Each number is 128 + 32 x the weight over its row's rms, rounded and kept within 0 to 255. Layers, rows and columns count from 0. The size above them is the row's rms in percent of the matrix's.

# layer 7 MLP gate, 704x256, rms 0.232, rows 187-221, columns 128-191
size [104  99 100 103  99  98  98 101 100 101 101 101 100  99  99  94  87 101 102 101 100 102 100  91 104 100  94  97 102  99 106 102  98 100  97]
[[121 163  81 144  98 166 158  88 145 197 214 112  83 129  95  63 125 124  55 114 145 175  89 115 135  86 178 117 143 162  81 198 104  89 203 109 154 111 171  75 111  89  89 142 107 126 161 126 121 156  84 132 161 175 151 126  77 100 195 185 154 133 122 121]
 [143 123  73 188 129 114 101 105 108 173 132 129 104 123  79 105 157 146  99 124 144 175 125 112 126 101  84 135 128 123 106 137  87  95  95 120 188 148 162  89 113 102 101  97 158  48 125 185 128 101 138  75 157 123 120 105 119 149 126 101 155 152 101 175]
 [ 98 103  83 130 152 143 144 125 148 124 106  72 133 137 175 114 170 104 129 136 133  84  99  94 145 191  75  95 103  96 174 100 165 172  95 119 161 111  41 167 136  90 101  93 118 135 153 125 130 177 157 103  66 155 137 134  99  95 138  99 170 119 116  92]
 [ 74  94  66 128 137 172 125 105 182 179 117 129 184 114 113 172 158 134 118 152 159 174 164 163 101 182 153 138 128 123  72 147 134 120 128 115 195 131 133 144  97 120 142 150 142 130 128 174 152 115 115 116 130 103 129 138 150 100 108 173  70 182 126 167]
 [136  88 108  80 101 129  91  97 104 127 163 168 174 116 118 147 178 164 112  84 149 120 152  92 170 185 155 153 154 109 170 142 102 103 163 114 146 150 105 165  99 144  77  90 176  49 115 168 135 117 119 134 102 118 127  91  80 142 162  77 138 144 103 120]
 [135 155  35 157  82 117 149  95  80 176 132 139 114  91 149 119 140 146 154 120 100 195 120 125 134 148 200 138 194 105 157 103 151 146 125 143 157 108 113 127 154 120 135 174  80 147 114 170 130 122 127  84  92  58 159 138 152  90 152 129 148 106  59 114]
 [121 119 118 131  47 113 103 123 146 101 110 120 197 118 143 151 196 118 132 135 129 139  66 177 206 182 166 133 141  72 207 144 199 103 121  79 122 149 155 102  97 165 142 147 156 136 173 177 123 143 125 139  57 122 189  96 167  87 117 125 145 162 173 121]
 [126 177  85 116  26 133 154 109  88 105 139  62 138 142  24 164 130 118  91 101 157 133 109 176 122 132 101 145 118  76 158 158 103 100 100 143 173 118 120  91  72 141 134 147 105 139 145 184 100 124 134 172 141  52 171 108 148 163 116 146 148 166 110 112]
 [229 153  82 119  99 166 125 169  94 138 171 132 123 142 124 137 128 137 158 141 130 126 148 146 110  75 138 118 104 116 157  73 153 119 127  71  94 114  86 157 124 114 124 147 163 140  94 111 117 143 146 193 127 103 154 118 140 137 141 114 205  98 113  63]
 [161 102 126  91 162 167 153 167 149 174 155 113 124  89 102 139 113  89 111 145 169  96  99 136 134 102 169  90 195 120 134 117 143 136 119  99 162 120  77 167  69 161 140 147 164 179 155 110 138  96  98 182 164 122 106 102 149  93  92 132 171 112 126 115]
 [100 146  61 151 142 159  89 148 115  97 163 149 172 101 153 184 174 175 147 127 158  65 135 134  76  66 147 145 156  39 175 142 151 129 104 108 131  99 112 112 165 170 145 142 105 119 110 140 165  65 160 132 105 128 112  33 120 147 122 139  90 133 111 150]
 [131 154 160 115 171 142 146 138  90 118 225 139 121 142 100 126 153  93 103 137 107 132 125 153 120 129 115 140  70 154 192 143 172 141 115 167 155 143 111 183 110 130 117 107 111 161 134  78 162  82 139 115 117 102 160 126  54 154 147 142 199 100 148  81]
 [122 120 153 150 137 199 144 136 132 179 130 113 147 102 139 105 178  72 129 109 182 147 126 135 121  91 127 123 109 114 134 128 119  98 164  83  90 140 110 157 157 100 179 143 118 116  75  96  69 181 123 108  71 157 103 129 141 153  91 124 156 148 164 173]
 [115  92  72 120 176  98 166  76  83 103 108 127 159 119 112 135 103 176 137 112 112 121 159 111 131  73 155  83 208  72  47 149 134 187 185 112 132 159  91 120 131 141  98 129 109  97 125 123 170 176 132  99 150 166 135  70  96 106 152 143 182  78  73 132]
 [ 96 148 143  51 109 144 120  85  96 139 128 111 162  84 155 115 118 142  99 129 108 148 164 144 165 109 121 147 101 107 135 119  93 115 105 166 143 151 151 103 107 123 114 140 140 173 207 128  88  79 109 101 114 130 147 155 164 125 147 139  94 134 114 146]
 [138 110 158 114 185 120 129 109  67  92 107 114 124  80 161 105  87 175 116 114 109 150 138  61 173 139 140 212 124 109 132 138 159 108 138 108 173 106 103  94 176 110 136 169 106 122 146  84 136 155 106 171 128 129 130 190 172 104 109  74 140 115  98  99]
 [125 128 142 140 116  87 131 108 154 153 116  77 144 126 127 100 105  62 111 127 112  84 109 154 143 175 112 131 116  89 137 165 149 119 115 223 144 152  82 155 135 142 166 121 127  82 190 138 119 108 150 159  95 105 140 149 117 116 139 149 136 189 177 168]
 [ 89  83  54 148 144 104  92 120 121 161  98 173 131 136  95 188 143 111 135 102 165 127 160 150 153 154 108 147 130 118 119 121 135 190 129 115 160 159 179 137 130  80  69 132 139 123 115 110 155 119 132 114 208  89 110 120 131 155 128  91 136 121 145 144]
 [169 129 124 157 117  75 167  50 110 154 152 100 125 149 108 140 115 138 112  95 151 156 107  82 141 137 167 150  62 101  89 182 171 182 146 157 107 142 151 114 177 140  93 121 134 123 109 124  99 134 149 102 151 189 106 103 105 154 171 122 103  83 111 144]
 [135 104 155 193 122 142 122 154 142  89 127 130 142 175 189 135 118 130 158 164 143  92  90 170 134 169 125 129 147 133  87 124 132  57 121 195 124  87 145 117 101 146 112 161 117 123 132  99 117 193 117 112  83 118 121 105 125 108 127 127 116  91 112 190]
 [159 208 150 110  97  98  73 145 162  98 168 114 194  83  97 127 112 152 148 139 135  71 154  93 101 109 139 130  85 175 195 142 190 137 121 178 150 149  91 115 124 118 123 120 140 111 101 151 162  65 118 126 138 112 169 103 124 131 113  69 169 119 137 136]
 [ 23 105  82  72 159 139 113 138 139 168 125  93 126 156 119  81 205 104 133 163 150 137 118 115 132 107  92 157 143  98 119 135 121 169 100  78 172 119 171 127 148 150 140  73 182 158 112 153 135 157 162 137 153 111 125 127  98 156 101  68  91 100 129 103]
 [122  93 100 112  60 125 171 142 169 155 145  68 172 159 104 137 140 139 126 141 166 133  81 211 139 185 185  94 159 140 120 161 121  85 184 125 147  83 163 170 180 146 100 130 135 166 156 111 181 116 130  40 104  85 157 122 171  98 158 132 114 140  93 176]
 [162  71 143 146 113 106 140 123  87 134 155 191 185 145 133 115 133 155 118  70 174 151  80 118 157 119 112 164  88 103 116 110 174  79 148 151  98 132  61  95 139 159 110 104  95 106  71 111 106 174 199 108 163 175 158 127 110  75 156  90 160 119 155 151]
 [ 61  76 169 116  48 149 115  87 120  47  91 141  63  92  92 115 174 120 151 128  84 147 150  98  59 148 144 120  93  93 169 141 105  99 109 109  96 162 140 119  88 119  87 116 110 117 165 148 137 190 133 118 138 122 186  76 151 113 109 142 164 112 128 178]
 [120 138  61 131  99 129 173  78 100 126 103 111 188 191  85 133  92  98 110 107 120  99 130 107 141 140 137 166  85  71 130 179 168 112 151 149 101 111 100 168 113 137 140 182  73 139 125 104 114 137 154 124 158 147 144 116 101  93 141 119 133 149  73 120]
 [170 159 130 144 104 159 170 181 153 129 178  73 168 132 146 163 154 157 129 202 162 130  89 131  89 134 124 190 120 120 124 127 141 144 145 131 140 161 187 137 174 111 107  97 108 127 158 139 127  73 158 103 111 113 198 191  85  45 111 108 107  96 145 108]
 [132 117 209 126  72 121 137 142 147 154  80 139 168 162 108 133 111 117 115 119 104 114 136 137 107 110 104 195 159 185 153 157 155 142 169 137 109 164 100  73 120 161  68 131 110  81 161 122 114  84 162 108 132 127 147 130  92 119 137 177 250 126 118  92]
 [138  56 151 152 201 115  83 132 127 130 143 122 110  82 120  94  81  70  71  72 114 168  82 156 110  97 173 137 116  82 105 140 130  83  83 201  78 157 129  97 179 128 131 193 129  99 172 130 122 118 127 106 174 114 106 125 126  93  70 148 124 100 139 111]
 [ 78 115 201 103 174 132 147 137 120 140 114  63 101  71 115 135 127 136  84  73 143 121 114 131 168 130 139 147 116 139 123 158 135 134 133 150  97 137  83 148  93  68 136 195 134 185 154 174 110 159  81 143  79 127 121 181 100 123 124 125 170  62 129 145]
 [145 124 137 119 131 121 110 120 140  99 132 155  91  91 129  96 108 192  86 108  69 116  90 144  76 134 108 198 156  91 115 138 144 172 156 158 143 122 114 172 135 142  81  90 130 112 141 143 144 129 159 158 161  84  71  81 134 122 132 197 132  89 170  45]
 [ 92  99 134  92  93 156 150 101 173 123 112 146 112 167 142 151 127 157 124 104 157 110 142  77 117 111 131 142 112 134 173 120  82 173  99 154  88 108  81 126 128 135 144 133  95 125 186 173  94 151 103  95 209  79 154 131 177 114 145  76 156 142 115 113]
 [ 89 114 142  97 107 147  96 125 187 119  73 117 115  87  79 123 104 179 145 125 157 146 112 131 126 148  45 159 117  90 121 157 116 101 120 124  85  93 143 169 163 161  76 111 131 126 109 109  98 153  88  90 131 121 207 140 179  77 153 127 153 137 135 110]
 [115  92  85 157 120  89 125 147 165 169 139  74 138 151 119 167 141  72 168 130 166 131 131 105 144 149 110 129 166 128 153  87 109 184 145 137 119 124 163 120 125  90 137 129 175 166 154  77 194 104 129 122 151 131 148 137 143 117 109 128 118  74 126 199]
 [108  96  95 105 123 152 173 107 182 125 102 130  78  92 137 145 132 136 133 129 118 138 161 133 112 183 180 165 125  98 157 162 133 151  91  45 117 121  38 112 109 137  97 105 111  86 170  66 108  67 121  97 135 105  93 121 163 128 146 112 110 191  57 103]]
# layer 7 MLP up, 704x256, rms 0.23, rows 187-221, columns 128-191
size [101 106  99  99 104  96  99 104 100 101 102 102 102 100 102 100  88  97 104 101 100 101 101  92 105  98 100  94 101 103 106  96  99 103  91]
[[150 155 125 105 187 165 140 167  79 104 132 193  64 122  81 140 154 209 147 164 155 175 191 160 152 158 187 122  44 109 127 178 153 107 123 121 125  76  38 163 101 114  18 130 103  71 137 139 162 145 153  59 124 138 120  63 140  97 162 145 129 123 120  65]
 [116  65  61  95  73 127 146 103  94 103  85  84 103 142 101 130 107  90 175 147 162 166 135 158 177 140 116  84  78 145 127 220 122 168 106 136 170 117 140  45 134 155 123 110 129 135 115 123  91 113 103 126 103 124 110  76 134 140 205 133 121  73 171  67]
 [157 135 114 116  98 158 115 113 148 161 141 115 121  80 120 153  90 125 156 164 151 151 128 177 189  96 140 144 100 110 100 119 114 141 146 103 112 194 153 102 105 118 137 166  87 145 160 122 150 144 180  99 161 163 116 152 158 147 121 147 150 133 148  98]
 [135 125 163 131 115 147 101 108 158  93  80 156 179  58  75  99  93 106 132 154 162 106 112 127 136 175 125 110 132  93 102 119 125 162 109  92 180 109 129 155 100 120 126 177 191  89 128 148 111 143 131 187 148  77  90 117 142  96 135  96 113 195 145 118]
 [139 141 200 115  79 123  74  74  60 125 143 110 142 170  82 124 133 153 107 172 147 165 173 108  85 191 127 142 140 200 179 132 157 113 132 114 153 132 167 122 108  68 192 145 178 167  72 156 167 130 106 132 149 126 122 125 163 173  75 139 137  93 117 107]
 [123 118 144  74 191  99 143 151 164  87 101 148 119 159 139 121 136 166 114 129 128 131 130  78  83  81 147 154 139 151 141 158 105 155 123 119 137 145 119 143 116 204  87 151 183 120 141 108 104 171 141 140 110 166 190  98  81 161 165 111 134 179 181  99]
 [107  98 113 139 126 122 197 109 157 186 169 112  89 109 132 161  99 124 126  72 124 142 152 127 128 121  60 157  99 108 115 128  93 156 145 142 113 134  83 152 136 116 132 153 120 108 143  84 101 111 151  90 178 120  98  64 125 122 103 145 121 135  99 115]
 [ 90  46 119 117 119 146 123 147  72 106 136 135 157  51 200 125 175 186 112 124 125 175 106 148 162  69 153 110  96 128 143 131  95 105  92 179 111 175 163 129 198 142 147  60 135  85 119 129 164 124 147 110 121 134 182  76 140 121 118 150 107 177 117 135]
 [191 157  73 174 144  94 105 153 124 222 168  70 131 148 144 155 117 126  94 144 123 154 124 120 133 179  99 134 129 129 141  97 104 112 101 176 138 146 142 180 158 122 176 199 118 160 141 145 168  55  59 129 192 131 111  94  94 149  95 163 145 102 153 145]
 [ 76 153  81 116 175 164  85 133 163 127 135 113  99  82  78 139 126 121 100 154 116 151 100 116 141 133 119 149  87 133  81 181 182  63 157 157 123  94 137 130 113 103 148 109 123 178 145 127 133 109  95 132  92  97  94 129 179 127 102 150 108 130 123  66]
 [136 138 133 139 141 106  76 132 160 124 168 189 153 124 109 136 158 144  92 162 113 105 149 150 133  98 174 158 177 119 170 162 161 222  91 149 108  97  93 119 162 184 155 185 128 145  91 140 115 136 148 114 146 102 163 119 141 169  86 146 160 143 188 140]
 [ 99 112 134 124 153 114  91 168 101 185 115 181 172 129 135 180 150 117 136  44 101 142  46 156 165  77 187  79 126 116 190 159 149 128 100 133 127 138 154  95 134 115  95 133 145  95 120 112 164  85 122 104 106 139 101 113  96 107 204 142 128 129 194  97]
 [181 196 127 170 114 100 128 142 117 129 103 126  97 116 130 104 167 122 124 162 106 133 126 159 104 105 117 114 118 174 105  78 144 132 149 121 160 189 117 115 113 131  85  89 116  74 127 110 121 151 151  95 180  91 105 165  88 143 122 174 127 115  57  85]
 [160 115 171 158 128 144 143 138  95 131 143 164 179 140 202 103 139 104 117 126 145 183 133 157 133 126 127 132 152 123 140 120 123  78 137  94  98  57 129  95 114  64 122 104 172 178 119 140 130 136 137 106 185  99 162 187 103 134 145 139  72 175 100 140]
 [ 80  73 106  99 148 122 126 141  57 140  85  69  87 137  99 111 108 130 105 166  80  95 127 112 128 154 105 142 105 123 188 136 156 109 103  94 159 147  94 155 101 157 110  78  68 148 124 142 115 159  92 113  83 152 110 102 115 148 128 102 125  87 197 114]
 [158 121 137 129  96 175 107 112 173 188 100 189 110 134 149 103 120 133 140 128 118  83 149 139  97 102 137  87 186  85 143 118  68  86 149 194 148  90 143 142  79  22  71 123 112 117 111 158 153  91 131  69  40 106 105  84 133 135 175 128 116 153  93 136]
 [194 102 128 201 115 131  78  76 175 102 152 109 189 154 170 156 112 163 149 126 130 185 176 199 129 141 110 126 115 174 160 121 164  82 104 179 197 163 138 111 212 142 141 123  52  89 107  93 140 108  78  91 136  93 150  91 107 148 189  89 161 171 137 129]
 [124 139 139 102  75 127 155 121 127 127 156 168 166 125 114  89 101 140 116 128 127 161 133  94 144 131 138 142 124  97 125 191 155 131 219 151 136 101 187 178 165 107 124 159  94  96 107 118  73 128 130 174 152 154 170 185 112  91 114 122 135 137 133 111]
 [224 128 128 156 139 146  94 150  91 131 123 125 140 162  57 104  94 143 121 114 148 136  85 125  74  77 179 126 158 141 109 112 207 114 220 122 107 149 160 113 120 137 157 157  64 150 112 114 145 201 194 128 100  99  85  87 130 138 185  85 142 178 158 126]
 [119 132 137 139 132 110 157  97 156  84  98 163 192 187 200 123 121 131 164 170  87 128 146 143 116  98 134 156 150 159 134  61 131 141 151 106 134 107 183  97  95 162 154 116 121 147  97 104 229 161 109 161 125 171 117 140 142 121 120  82 164 135  91 132]
 [206  94 160  81 156 111 131 144 142 150 137 132 104 158 129 133  72 117 160 132 113 120 155 120 133 139 158 117 148 110 134 126 121 188 157 126 156  91 102 110 164 150 152 124 131 199 152 127 141 134 120 143 144 104 113 165 139 106 139 103 118 154 105 199]
 [116  99  98 140  61  84 112 131 132  96 149 138 133  91 127 191 123 147  95  63 202 108 153 102 153  96 102 122 172  99 116 137  80 184 176  87 110 154 137 163 145 142 130 116 183  63  90 128 164 119  90 150  94  86 100  71 139 143  84 138 174 100 114  94]
 [139 124 100 150 125 107  95 173 168  89 162  73 136 137 136 118 123 135 119 138  68 159 159 179 114 156 152 163  98  92 147 177 167 167 122 136  35 107 136 111 146 108 159 152 141 170  61 156 125  79 144 147  81 155  91 195  82 120 146  80 159 152 119 147]
 [146  64 131 134 144 122 127 131 142  91 200 105 117 105 119 147 163 150  95 112 178 124 155 108 134 138  60 142  89  76 108 136 152 129 157 143 121 165 159 145 105 123 139 160 132 129 142 129  83 148 129  93 116 154  84 161  31 126 180  86 160 110  95 180]
 [ 76 105 106 137 109 213  67 147 130 105 130 126  89 114 118  63 121 161  71 145 128 193 143  95 111 174 127 112 112 119 133 127 128 171 140  82 119 138  66 110  57 125  99 165 156  80 147  94 126 111 139 129 110 138 188  78 131 121 129  98 173 140  58 155]
 [102 143  83 141  95 146 152 150 117  65 132 142 138 130 157 157 139 210 113  94 106 102 188 133 128 122 162 178 108  83 168 126 166 156 124 170 116  74 128 144 136  78 135 107 126 174  83 133 122 124 126 114 145 136 159 129 108 158  97 151 143 133  93 131]
 [139 134 124 134 121  64 161 109 130 204 121 134 114 133 112 159 208 189  73 164 182 178  91 138  86 135  70 164 108 144 117 126 158  97 108  69  54 121  64 140 184  65 146 124  82 147 158 161 198  82 127 126 120  97 115  96 114 119  95 173 127 106 130  91]
 [105 118 209  85 173 155 140  79 116 131 115 122 163 120 155 184  97 107 110  98 147  74 111 105  96 181 155 169 126 142  84 118  48 152 140 103 186 120 107 115 172 124 188 124 144 123 100  74  75 101 122 109 116 123 185 163 134 142 142 123 173 108 134  81]
 [101 136 152 122 149 109 125  50 106 166 169 152  27 118 108  99 106  72 129  94 128 112 156 127 178 125 112 122 171 117 121 152 122 191  93 169  82 170 153 160 168 133  77 154 162  87 127 182 174 170 189 150 170 151  63 123  91 129 109 135 126 110 202 156]
 [ 78 135 155 145 122 119  96  71 154 142 106 110 135 166 158  50 116 136 127 149 113  96 120 128  60 106  60 160  98 137 147 139  65 121 149 147 106 156  94 125 138 114 125 144 170 112 123 140  83 102 115 121 107 110 174  51 152 108 143 105 110 136  80 132]
 [151  90  89 140 159  95 114 133 142  97  82 125  96 118 143 138  93 174 166 162 157 160 159 116 110 219 159 119 102 146 132 132 147 112 203  71 132 122 110  86 164 170 201 115  65 122  95 154 147 144  85  73 123 101  87  83 156  89 121 151 177 132  99 144]
 [151  90 123 134  95 162 163 165 133 128 159 121 157 162 184 135 151  99 122 103 123 165 162 184 122  88 127 190 140 143 111 117 127 128 144 137 112 150 100 122  96 131 133 170 120  63 115 142 119  33 148 125 104 132 110 158  56 166 116 147 124  42 139  86]
 [ 81 137 129 105  92 102  98 136 124  93  95 125 108 131 129 125 159  71 126 106 120  48 143 110 122 139 173 157 123 143 131 126 136  90 131 132 156 163 117 107 104  84 126  80 138 133 147 187 139 124 110 151 209 131 133 155  95 161 110 157 131 220 129 112]
 [149 174 110  93 138 128 136 108 156 121 160  92 127 122 139 209 107 103 170 130  72  42 132  82 162 108 124  78 121  83 146 178 133 158 153 112 118 117 192 108 174 113 142 108 134 158 144  62 175 133  90 142 117 150  83 172  90 167 100 154  76 165  41  96]
 [105  63  99 205 102 115 185 113 160 108  74 155  74 157 101 143 107 162 139  86 146 168 116 137  93  49 162 164 106 113 125 198 150 113 105 127 174 101 118 146 203 166  69 168  96 124 167 149 174 130 149 153 160  97  93 127 128 111  97  72  70 144 129  81]]
# layer 7 MLP down (transposed), 704x256, rms 0.155, rows 187-221, columns 128-191
size [100 100 102 102 104 101 101 103 101 101 101  96  99  98 101  95  92  98 105 100 103 100 100  92 103  98  96  97 101  94 104  99  95  99  93]
[[111  92 141 190 155 130 191 106 145 116 105 122 109 103 154 181 116  73  79 199  70 172 147 159 145 130  86 156 168 100 152 145 146 135 102 110  97 117  98 141 106 138 174 181 178 153 178 125  92  91 162 114 190 142 126 113 137 155 139 160 216 134 119 165]
 [ 92 136  82 110 114 176 146 161 166 131 131 125 111 101  93 173 119  96 189 137 119 180 164 114 117 104 121 144 124 123 141  99 140 161 111 102 166  84 143 123 118  97  79 193 114  69 106 187 109  55 142 112 174  55 126 110  42 172 149 103 118  80 128  86]
 [149 158 163  92 128 154 111 139  79 142 108 126 136 108 101 155  87 172  92 104  72 202 150 134 181  88 142 144 119 161 140 119 151 144 117 148 163 161 118  83  64 173 160 146 112 129 137 156 132 164 107 137  82 145  98 152 103 165 114 144  93 133 120  73]
 [141 150 161 102 137 148 156  98 153 165 105  92 171 104 149  89  89 160  89 176 148 105 124 141 101 123 182 144 101 114 105 124 100 168  78 141 141 117 132 145  88 121 111  97 101 132  95 105 166 101 143 121 170  59 156 166 134 136 104 187 169 163 107  80]
 [177 141 181 126 154 157 122  96 158  67  96 105 109 173 130  93 156 174 116  91  76 143  86 120 124 136 106 113 113 136  97 148 123 152 113  95 139 122 162 133  76 133 145 123 123 135 122 159 190 176 120 171 146  76 127 116 132 135 121 159  98 129 100  60]
 [143 150  98 146 112 182  82 137 119  57 113 105 146 171 163 111 144 115 179 139 110 177 162 108 143 167 147 160  96 152 173 171 154 132 147 123 170 122 128  68 134 180  83  67 151  90 133  89  99  87 193 139 158 108 128 124 188 184 157 140 164 103 127 148]
 [ 76 114 132 141 118 128 188 106 137  74 196 146 126  81  95 111 148 124  67 101 163 117 120 164 172 132 119 167 160  42 137 188 134 139 132 145 140 123 144 136 123  78 139 150 127 141 181 185 101 137 150  94 138 153 106  40 145 100 125 145 155 149 129 181]
 [ 91 116 117 163 117 143 112 126  93 140 147 111 172 140 119 119 144 190 141  80  85 172 121 166  85 132 107 100 174 100 149  95 148 142 182 139 131 168 109 122 104  87 129 167  98 176  86 121 117 123 124 121  91  73 141  98 156 201 163 129 125 176 138  78]
 [114 142 162 103 117 101 157 179 112 166 158  84 137 115 140 150 159 100 150 141 168  95 178 140 102 109 125 212 120 137 121 102 114 101  74 181  95 111  84 112 142 118  84 123 173 192 184  96 126 137  92 117 100 136 117 144 152  89 105 119 114 123 144  55]
 [156 106 114 153 194 141 168 127 214 129 164 157 107  97 146 128 152 127 174 156 142 118 120 124 122  95 126 132  79  77 150 160 132 139 217 121 101 182 168 103 132 118  92 194 162 127 119 178 117 138  91 116 146 152  64 160 159 136 145  61 147 106 148  74]
 [ 78 148 143  87 125 126 111 175 154 142 130 154 101  62 109 160 161 101 137 144  86 144 100  86 117 146 153 194  91 145  93 154 103 168  89  95 126  67 130 124 126 178 110 132 131 103 116 124  92 138 118  97 118 177  91 161 146  71 136 157 123 118 120 192]
 [129 171  97 150 139 111 115 102  93 118 228 200 116 119 175 120 154 160 121 160 130 105 148 148 140 105 119 107 171 114 153  98 136 144 141 113 194 138 134 118 114 115 105 135 176 115  90 148 134 167 154 158 125 112 193 115 149 110 132 124 132 110 148 133]
 [149 142 135 112 192  88 121  92 126  94 184 126 113 144  99 119 159 151 122 115  88 135 145 103 110 174 137 144 143 145 120 157  81 155 148 119  77 127 134 134 154 104  78  55  92 111 120  51  89 137 134 159 179 137 125 105 128 105 112 111 162  82  55 211]
 [160 141 136 100 147 171 137  84 200 148 122 112 106 148 114  52 163 133 162  99 135 152 163 127 119 139 133 102 159 196  61 119 114 167 110 142 180 148  84 109 100 124 155 105 113 134 135 131 102 158  86 142 142 123 193 125 114 116 108  78 105 133 198 103]
 [160 109 179 147 122 157 115 141  86 171  74  87 104  76  99 123  59  95 130 112 171 135 158 133 121 168 127 108 158 178 103 106 102 133 101 148 146  93 142 100 169 156 135 136 112 166 182 125  73 128 133  99 115 111 113 116 129 115 151 103  70 121 131 143]
 [123 104 115 180 129 134 174 136 116 106 112 126 144 107 105 179 107 103 128 132 126 128  87 136 173  81  91 143  88 155 113 171 155 125  80  87 100 151 154 136 175 156 150 151 111 178 182  59 105 112 132 142  80 140 141 125 135 104 138 161 200 127  66 173]
 [ 96 141 130 135 141 182 150 156 121 108 143 197 171 129 172 145 101 130 108  76  90 159 155 144 138 112 124 145 111 210 133 134 126 142  89 132  96 130  88 105 153 113 156 121 147 120 122 111 140 131 156 116 181 135 116 118 174 154 103 132  92 136 116 148]
 [179 109 139 128 135  75 145  72 159 200 124 118 122  99  52 150 165 134 116 114 172  94 158  83  90  77 135 138 141 159 182 160 111 124 182 100 126 100 120 132 115 133 127 130  57 119 145  90 142 169 130 156 132 136 152  82 159 132 164 118 128 114 189 152]
 [151 136 147 174 150 138 145 166 173 161 143 154  79  91 132 111 154  59 164 182 143 124 116 127 125 108  86 139 137 162 130 152 115 140 117 146 192 145 148 169 127  81 210 146 113 142 142 137 126 145 179 101  50  90 168 126 155 136 138 124  49 170 110 110]
 [131 184 153 148 119 179 115 151 165 129 142 174 129 163 170 105 158 108 114  96 148 122  85  98 150  87 151 124  51 134 138  91 145 157 143 179 110 145 197  70 165 154 103 105 120 131 113 165 129 118 129 132 135 167  96 158  67 116 170 143 127 125 129 133]
 [113 101 179 116 151 132 146 104 129 170  88 138 128 118 116 151  85 150  94  55 125 141 100 136  89 113 141  81 113 102 123 143  87 138 135  80  76 169 148 102 132 119 180 171 152 127 126 127 135 179 113 128 126  63 122 112 136 125 197 173 160 170 110 133]
 [112 104  94 119 132 131 191 128 136  64 139 161 111 120 127 128 130 141 185  90 154 123 131 113 140  32 185  55  62 122 170  47 184 102 144 113 147 107 145 117 122  65 205 119 139  94 111 116  85 132 137 140 143 152 135 203 107 121 156 155 136 121 117  88]
 [101 137 166 120 114 101 150  44 178 139 137 114  85 145 118 128  93 139 122 112 160 125 101  99  94 138 125 139 124 138 152 121 128 170 135 160 162 113  86 156 118 100  96  90 146 154  99 163 148 129 133  97 133  94 151 126 103 139 111 136 102 106 138 119]
 [ 89 159 156 145 152  80 149 138  80  96 152 131 111 166 154 104 142  96 126 146 112 136  83  76 112  89 171 163 128 145 112  93 102 169 161 117  96 128 129  94 148 128 145 144 127 154 119 104  88 132 115 142 155  98 100 151 180  82 156 112 160 125 149 157]
 [122  72 154 178 155 161 105 172 129 125 139  72 154 101 137 105 125  77 141 109 110 165 164 137 146  99 104 104 115  94 118  91 185 108 148 157 108 218  98 159 153 145 127 150 148 154 147 127 173 118 128 151 129 102 169 107 119 110 142  44  93 140 139 138]
 [ 90 166 113 117 116  80 122 178 120  94 122 110 154 125 120 133 170 130 117 111 130 115 114  79 189 117 182 138 115 100  97 103 173 111 118 151 131 161 173 116  96  66 142 145 108 138 178  98 119 108 101 166 174 135 159 177 107 134 136 145 110 141 162 159]
 [160 166  96 112 193 181 184 102 111 166 144 114 191 123 114  88 164 147 170 123 163 142  71  72  60 180 126 115 115 166 127 132 154 139 104 120  27 106  85 125 143 126 154 123  93  66 138 171 138  89 136 136  91  87 106 107 141  98 115 199  58 137 121 146]
 [110 134 194 127 142 159 139 163 134 119 132  79 150 103 153  97  82  56  93 141 214 103 113 103 105 143 141 129 156 160 144  85  86 170 116 200 118 112 144 133 121 202 109 132 153 160 175 107  98 109 201  69 169 147 164 158 182  63 129 115  78 138 161 114]
 [175 136 149 106 135 115 144 110 101 113 157 115  85 114  73  96 155 126  88 143 129 122 118 151 126 108 125 102 134 104 132 135 103 149  92 177 121 183 152 105 159 118 144 204 116 148 160 170 153 146 209 222 105 167 116 143 158 171  67 192 101 113 102 207]
 [140 167 120 125  67  84 120 136 168 135 101 176 134 148 107 106 129 115  96  83 127 149 115 161  91 129 129 165 180 184  80 140 156 120 188 133 116  76 132 124 125 139 147  96 162 123 120 162 116 134 144  67  92 101 141 156 109 183 166 164 108  81 131 175]
 [119 149 104  92 109 174 155 158 153 112 131  89 120  65 148 115 136 104 196 156 102 103 148 123 145 144  93 160 130 113 123 124 130  96 103 132 186 124 158 146 105 122 133 100 125 131 105  86 208 137 116  55 147 110 187 128 130 132 121 139  76 144 133 147]
 [ 91 101 121 138 156 134 130 109  96 168 142 101  97 110 122 163  95  96  81 149  99 158 112 154  92 139 118 179 153 150 149 149 166  73 122 104 100 152 198 186 132 170 117 121 125 114 120 102 133 174 115 185 135  87 100 133 118 137  94 128  92 131 121 128]
 [100 156 154 128 116 140 115 123 222  79 152 148 146 142 107 134 123  83 165 130 132 134 181 142 106 125 191 134 121 137 106 130 108  79 106  95  86 112  92 183 110 120  92 158  98 158 167  96 105 128 148 110 111  99 114 121 123 111 114 136 121  89  82 117]
 [121  82 174 163 161 162 133 175 157 157 147 120 161 175 124  85 113 189 120 125 123 104 133 133 141  78 136 100  86 135 123  84 112  75 156 154 112 158 189  62 141 118 153  93 112 179 117 105 176 141  84 136 105 202 112  89 147 154 112 184 131 139 148 154]
 [180  81 160 126 101 137 113 122 159 119 113 122 123 128 121 135  70 123 112 116 127 106 119 102 168  89 102 121 164 148 112 137 127 138 139 124 168 127 160 120 125 100  87 118 121 124  80 108 155 119 131 144 159 140 117 140 125 120 144 133 124 100 124 101]]